{
  "n_layer": 20,
  "d_model": 640,
  "tie_embeddings": "early",
  "parallel_block": false,
  "lr_head": 0.00865
}
Each number is 128 + 24 x the weight over its row's rms, rounded and kept within 0 to 255. Layers, rows and columns count from 0. Numbers have three digits each. The size before them is the row's rms in percent of the matrix's.

# layer 17 attention key, 640x640, rms 0.0295, rows 42-63, columns 0-79
109:143094131180157116103119156092159125110135143162131129126106162145099110205115135100140139150119064113173126136143141153144119139111146144121134128173143121155115119112160118109188106091114144133165186150115143115088156115105113116143115177
110:120115170123126153150144159128101086155148121138143153157151149127106138109107115084086113182130150101143155110114099143141143159148113119111138126087151148124141133151108137135187155178120157130104116162152123133130105131130138112108106144
110:145160137165140137106134157152146131107110158116163091143155145133113134136105132133152111174167147152162117159118122060085143123134109165105101136116125103134135112121101132142135135116116126137139142086131149107145165101139125156133104146
110:131114133131154106113118078113155106123129128130148131167085086107164073127120090181136148180108142119114142121134108109101179143110137120125108134120140102125144114125142114100126112153151117103105110109131124114143107135143140111119091148
114:127102141102076179095107146113106162159096141120152113122116097136089148116161127102124129078108113114146151122114117128131124104125147102118131140112115120121135112138158099078116117127147127153138137142141104151093117144132142117119161135
109:089103102168137132139121140129154126122149140143141090114130120129095182139172123141115148120174141124142130139179057144120138130121168193118082163134127159148161116129188122117110146134131150151148096137113095094151155134137089141119135116
106:161136137125139106118159098144160087120137114172110103162129062114194137134123164091143143157092121156113093109121133131134091129107128132142128147160166092125088110102118118109120150150115119160080127149110130155127122128134153103128182127
109:145110194150153136112137136129137117116117171171115161164110132122150159148117123120140115117126113161142115114113124127112113138093166090191136167159144095163124120131157112104111126138110126151162128129136153111095132099146110134131114129
110:150114110167136106138169127136110167119118126081101134138119135083099156133137123097115153101070135137127136119153110136102107144160143147090095115113076123089119134117086123094129128155146132149110125162116119101122143119148132129147121140
107:107123113131141084143128141110107126125135131103095088142129129104182091091140155106143107108123127134157118146121165135163124133118107140111125099118130130153154137157162099150129125156133112082182092104152136136118143099131127152093138125
113:128127127096111142096153108124161123139095158113104147143121139105091158097115097123088135112137200126100114144126146143086125114138101168120132137139121119169189102146189102129153108176131116143163156109115135123109177153123170109125142144
111:175130091121104114117136136111135130098137100153124148123104134108107082155162177151095147138115169095104130120156081110129136126129093159172171125123085107147101139109120105149134149114097128119098063089150147114126105154140125079137085120
110:103095141166133104136124183201104148146107115144124118124132075134146139127080129115151115107136116118119145138168115123123119137118117133162123084139080106145126096115090102167159136122153129132120104099145154132097094117128100146128121137
112:124122130183108141136102141128094118177101146129132148144087118139153090145115118111109120150160120115076129102114167106125117120145131116102118106085065113150155128088133117142095113149120106130137105147168114122172129096125152125135105137
109:151113144147179105082124114116153122106157126118124128142084109126132159132149160090144151121105135156113142151139113140121127134160115143114129128089089141155129156098095150118129170148106146105088181120146101121092121125137088127144126123
112:154108154149130127125122166075122150113141109108153137137121121119098131149174134146116089110108164107144149116108140095115099136099110126119132135119061158159116154157127121110128130120142056140143113124131116118149127147133119122110111178
107:182147132132112079115099127127160090129098141127152086152150123105129118117091101157125122142146117144164094108147103112098128134125131104113142146111122151145135118139155117148127095088172112132171171154161117084140145096169147129129116112
114:093115171170125125118131127135153137106101106165151148112113157180133118145093128114143134106081149146086132149120132098135118126148156103125087152167097110079153097116108128103161146122133127056141086109163115155141060124117109120108149151
110:091110133112111122127144151104088123104153142135087112148131094154115130175123170141183120128121137141153162104107082153109091116140128105129138145084134150091119135149144138129157135099099068132076110121126103119129141148127161143186151158
110:121205085150096126121102149129145137110130121137186147169114159073130108066150126153114104170106075154167150107119120126119120139129094138088180125151120117139139146149133087070178105128113117135093146113102103152160142112117103122099133105
113:098101157159106136122137121168078132094159128142152091131140123133150119173113123152157150095104129149136122136095096144104129129165107155110126141151102140137165171093105189110136136110179134100108111088136118119138183139162126106129143161
113:080123141098126093106107122165132107109130140135169137154127141130104129152156113104123177147113098144116174142164129149176141129117133153133161174106160139155151139151136163100114084159124127146126104157152092108095127141155160126108112104
# layer 17 attention query, 640x640, rms 0.0297, rows 43-63, columns 0-79
110:128153145101121173135117142150120111133188125101146136165123097110137181103156135110094068159155143094126158122106101130123104122152161136143108103135147182103141093119113131128142110116150115122105127117153158122123134160140128132131129123
109:150178117137128085124139149124140130118107159122120083141124151146129121117123128133124153138129135177162081151117112126150177097145108125101121154121113143157105124126139120105144097142114108116132124121128110082153141133153126124095135101
109:155107103146127090146099069073167106186123148128154136155119131117148147134104084114111131211112126135111120140136083131111171091147160117135140163136104092138117107129130139111073134132161136134107112091126107131125077110141125119125102139
115:152126124096076155151094139101129142146121127155099115144140066085104119170121104084120128104096164154081168157120100124132121142128138134121132124099143102108175159119153089114089152153106127149132155161103125130101166153116102087151176116
110:107106172185117131147087167138165142125129111147136102146136113111145160121167135180120134141124114138139126135162093125148092136148115153133096161128081139130160073138169134109066150145091133105151099173105091125165177144099093133152119068
109:161140132119139108123165105102119118096145164130109177130130109078174121139140115115124155161130092141151113133110116100158142121095170110122122122170153090091121128161133109113156157174177099132118145143141129137090083122085134120125162115
111:108135177157128147110131140102179125103113170144162162173131107116120139128134164147168107108099097157088095148137122115124140111098143102137087127126096113157144101115142135164127134141106107150168135130147154137119094092143141153113135135
113:145149128159122103136183129136128143109130085113078145099134135131126143155153134136128142140169127097111103104118096156150121162151120131127150120113118151122107130127094127132133142127130118136084129144113109103109131151183146107123146129
108:159148145119161127154130129102094134130143137091109133138127151122183134117115157134127102107137110106160149117165179129131131128169142120154138116157129119139182144181124133141159164162127130120157114147126133130165138106117157125091143124
111:154114097109092136107130121124144127131139166136101168118144146119106129129152077135101118145101109110134123141122115153121120105118112116121112107153124122153224116137197131117162123148111132138160095099125146138085126136154142142157150127
112:169147104132136125160102123091141130071127101152133138096110135112170144155181153104123124118081139144079129156174090104135141153128126116160128163108104096145132121098120113130142178174157086167112080109133131089095142152134101105071069132
107:114119103139162101110115105172139131158080093093134130101142140141120127139100110089104111152137162135119114183157110168100156152147106170154131136104098124123104109139071079144136139168150103111152142102147144165083142128125134136115131113
111:161146114159107074146140116121125123166135086166120135132123126148142145170085103139159148149145126092089119071085133160092119111141149101114127097143128122147147191113112111144121152126126098137097138118148106139130170138150130107132108124
107:167083100155126118109108091164128115174164157111129122131106132149133129137119150134121124133108111127141116144158143134118107111184161110097110157088086113159115140109080148096130154125144137134118155128147101121134140125141078145111123121
110:166101108112134156147116132131167154135150092136153159150139109139111138114119141158124110131125137116122131119129155113108100132130104122093088108085096163116150147159161139167150156115152074124145097122122131126103134130150126127136106114
111:138144150138116125145139175142133136158100116123162142155125167120122110141104157145147091167126119132138089087190087075164161120136084107109137135154118142135123122121118089166144083100157133157148112111142117092152134125136140113145124074
114:121147155109077137107106080116123119123136092126118163122138141148172121123115134121118164125105151136075096134151139111159130168143100148112172089155082155076152116125153122121128134095139127073139087116182123161151101141120110104094155131
110:116111144119124182125167121105117145126153111141123135130163113140127086146133129169144151121101143111156149087157090112077127131143089130136151145136087144119121113134128109141117151092144099137109108134138106125137128147114153104118159151
112:131142102144066128135121122146135062081137134148156094147160160116161080144158110125112113155160120157132154115114136140127102123125122136107157143138105155128096122117160146101156145143130105111125148186154128135159145131125123174097181115
115:101132161129116128099162122100082135141138177078151086089123098131121082136141137151156142105103162128113123148108138161147112128150110091108132144142134163138155142084143175128115147146166107105093127118174127115169126127141152095110150144
112:128114132112119125134159100203106152088133143108147131104136116091139100165150133127115165127103110131058151129152129150128115114141084151106124120114154113163110119148126132151148125160088116125125092088183090133133135113126145141104137117
# layer 17 attention value, 640x640, rms 0.0319, rows 0-18, columns 0-79
095:132131118148102118107160121147129118086106163073139162105135140143120117117158098110157116084136152141137128158150121106185141087111145101123172127125115105087170108109075134124146117133098119162145092113117144125150145153143158135112105112
093:070161133166162100131137132154112154176113183133071108118145123131133114104156134109168096165094094128142152093128149120131133168132140132133113150122115114130074122097121145101123163122165121091119130128113141121127097107129171151158108149
092:148143135165112169144138104126122086117136116169161153123129110155101144159118143165141112171120115136150125080115133150115133105139155127145087120115129153154135112139176106120131137125116140104166143104104153117135143173137082126106169121
093:104144120149100147071089125166130109117143090132079110147117130124156116126112121154104136102120130157129098103143099128126153152154158144121116081137105105132105125097129121156113127119093142110162095150144141152150102130139116064106138104
101:132142101177107116137119123151137170081167167177165141127123164118161128150127090130148157107118146127152088118154155126080183141091102127111099131127101109107100142164103120167125138093142116127155128141142174114153139145127139083156138131
094:137132137090188160153119186095096202136137141110123161112098115095128127138137125068096160107154145103072127162085126121148160138124164135110103132109135120124153095132160123144128149144100153134124158119133155126167135118104102117122109108
094:133116131114139131111149118124129130183089166121127106180134116111085116167141161133134110167154102118131119161139104140103124134151132174093168113108126146094099128128160129132137133156119140142130124113163146171073125118119138111058106184
094:113100157140096124147107139136123143100182102119121156195137142163112142104145113125129126117128158103127142145120136132099124124148123149148095127111142177096144122132156138148061141154164109126103101091124123124161154173127112147134161105
097:111126141162112135147143134089139119170169151068126158158123136122143152139134121123183167156128105109170134153100146140086112156178131081126159094150120110061128086136137085113121115133103123159117126113097159171142119152128081110106166144
093:122073136157165079138119138138112155097068126110141117106156131147141149143166110130150134104077132136138107132122123138097150128104124149132127102085144128133146155082121145164096143145167115092158161182139087126134128141123146093122125154
095:112156122098078110149108066133096115149138137177174151094140158166146132075104170162157157130092138077063135119153114126158140085142173159154159126121158150087144146109129125137190110124128122083102087129152144130110134154118109113161138103
100:101178127146109168099104139120175109134198145095122102127133169151120147162132135118097136128116155113106151130121122078178080123115147134131099153136138127130114146163109117133143120136127186122164127117126116128121133131133140117150128137
096:109133162158142141148164124115142140133131089118109133081110128094162154133152128072117101115106135121094158160127136164126113153079131103158134135165128155149136122129153109154127112122124146120134108115115112116150108150116152114116139081
101:144116138125140123084146160139100120142170108158119102112159155142132121127115110155093088151118104109120137166144175101126109161102170131071117140087088091141116091071117151116109154121094146166149124121103162152177123134084139055065137093
096:153159125120105148142143113126105169115113135170107138127120132086066147096181117135141146123118135092118105146158148140141110143118121134070131126139123116126117142125147138114112085142143111136159160171105118171100084143127084128110143159
093:113103163098107130153093134124159126115105089165097134093171154144121138153147117163132153121130143120145112138135134124116135118143150121128094094129136104112130122136132134103164125156131140192127150139131110160142114105114120103130069115
095:131163088108117128175148106148099162122146157134069123121091136144111132151129151100113093103119126122129097115137128152124182127127091113080153142141133143111110126131127139115086092109089142089131150117133156105163113121145111123106122128
098:096110118134107132140139125112068140079109160143106130120156182157082139148085120161130104125121143080109105079125151151111135085103123167098146124135111154156126126146135154102170124123094093123182139124162130080126144164124136101137160156
099:134120177157106145172120142103087160120115072113092122162138111089113135138067120190175144170130099116136087092101119134162122148143110126136131113101162139114147137187118166114154119137159136157143120118120096135097051087082134114142145129
# layer 17 attention output (transposed), 640x640, rms 0.0318, rows 0-18, columns 0-79
092:089146109129136127135083132161099169141122136140105154134139132124107130135134135090089091160070144145117144089108079108131164122147096107097146119146153142156162164149116133060104138157114149118076096122113134134097105121102147138162114107
098:124117135136149125109126146132088140086154086096129120119106137133179122105153121107147138096132148150096098149122255148128132160125145103139116136172113120117141136107127095116160117135115163138092147137158134150099137160125121107113089100
093:095129139066154144119130093138125150117154114129124137150170139122136117072096150117162115101164141103136135137138164112127136138137131120133134147145125161150139184178150151123163121151158139144108107116094117106125139073156104111135097170
094:077170128120133109146116061100104107076154133128135128109104135134119132125158210126128152160121151120118142139130191138129129130112121098160161146127121083108099126165112140119113146104146086119146198136135134137056121130138122153152165099
102:125138176142092117087091126137083166155157113088077168114152171119120139126146169091100093152131097153123140159123191093138113153130164174127179182127097131137127125129105143109124130117081173134123170099127096096134151113130123144108154115
092:110126103157139132091133126141120117146118147078165138176142143153113187082106121141137120181144131135134108147165043178119085138140157097142107116140143143149143089115114125146170111102138152131089125111099119127098137140136155116120145115
098:200103117112132117146101137161157094130104126074147114139139096154087140162109114112112126097106100117152143133126127102121096121132130108154133139137141156103124132119079102132112141189143080150056101173087079170130126090101121115166110106
095:112132127099186133143126098102139148106090107114146127112141156125181160140137148164109141144120126149082142116134121115158110101144114138143148167114091144095120124127109106121137126171092120134116142110137113118090137142131092119162085167
100:136139149135144099153127100172118120156120127178082139136131108121127118165148116113092118113141165167179170078073176110161143131123109144129085199137112138136130168134134140151118102118181070073111122155132115114142186154120123166134141099
092:127155139135124121138127126144125138156150119160158112121138144118115141106105126109089134144139131088101152124154130091154157141143144079121076107146105136141122113178152089109144117139117160146117153110116126130099121128123153165122122143
092:090109098149169115160117141105171143122140108136102129114135123108100129124148133096119098093107144147124118104143130123181141140121107100115147141120134125115150114092144104168071127101156125134144089127097149128126118164165186123119135144
098:154126180164098108123112146148142133147147099169107145086095135125113108124120108123158136125130131112122143145108098175130132142159113166130152186122143072159126094079098150125131158131141121132087159117156173102125136129134112158124149084
098:124052101131106122105157140135095136121123132132116140131156112113158116100083099111117139121143127131129134162146191130151146083135132154119070094091129142158156107110098132125151144103113133121104092121185153140132130119146141124118139164
099:125095120149135129119113115124128112170125113113114108145149120081144146129112131131143171162135137160170126118139000074109113153133136090130154128121163115099120124148125138114171112130165102153150141134122136139144150153124137143098129117
094:110113124128170079128105127146122135103108151116131122109142150117152137095132155104101136083144120141089139149152137145117146124109125130104150120066088119111167126124091142142144136131143124113135108127142094127125127122143151146136100091
098:161106100105095073137162128143141099148095148104139125131097158128130119144086120119101123113127103114177139085107057086152112113137122117186139114112146120134126175104112161127108119147162124114134118067135114137121116172147139161146117157
097:142151127184109113113097118143141140150107118123168097182129142110127127102134134154120118144099081111072134095151146115131136133117174094138144160119152142128124159088110058104099170147147112128092117130098153161161108162098132140130098103
094:110121140085176104152125154148132128138153125132113092114159091113121126107147116139141174120147098110084099180164163143139122088122154155177125114125157099094176138145152115120102147084170137127097122117107151133117116113114135147191135109
097:138129098126151118105099137145144081091152146127193137098147112138118122126093099108108166136096140133154071148134190127107184085132180120160114118137149135119104172125160105125134150125132123123123101132114118135105130150123119129113128125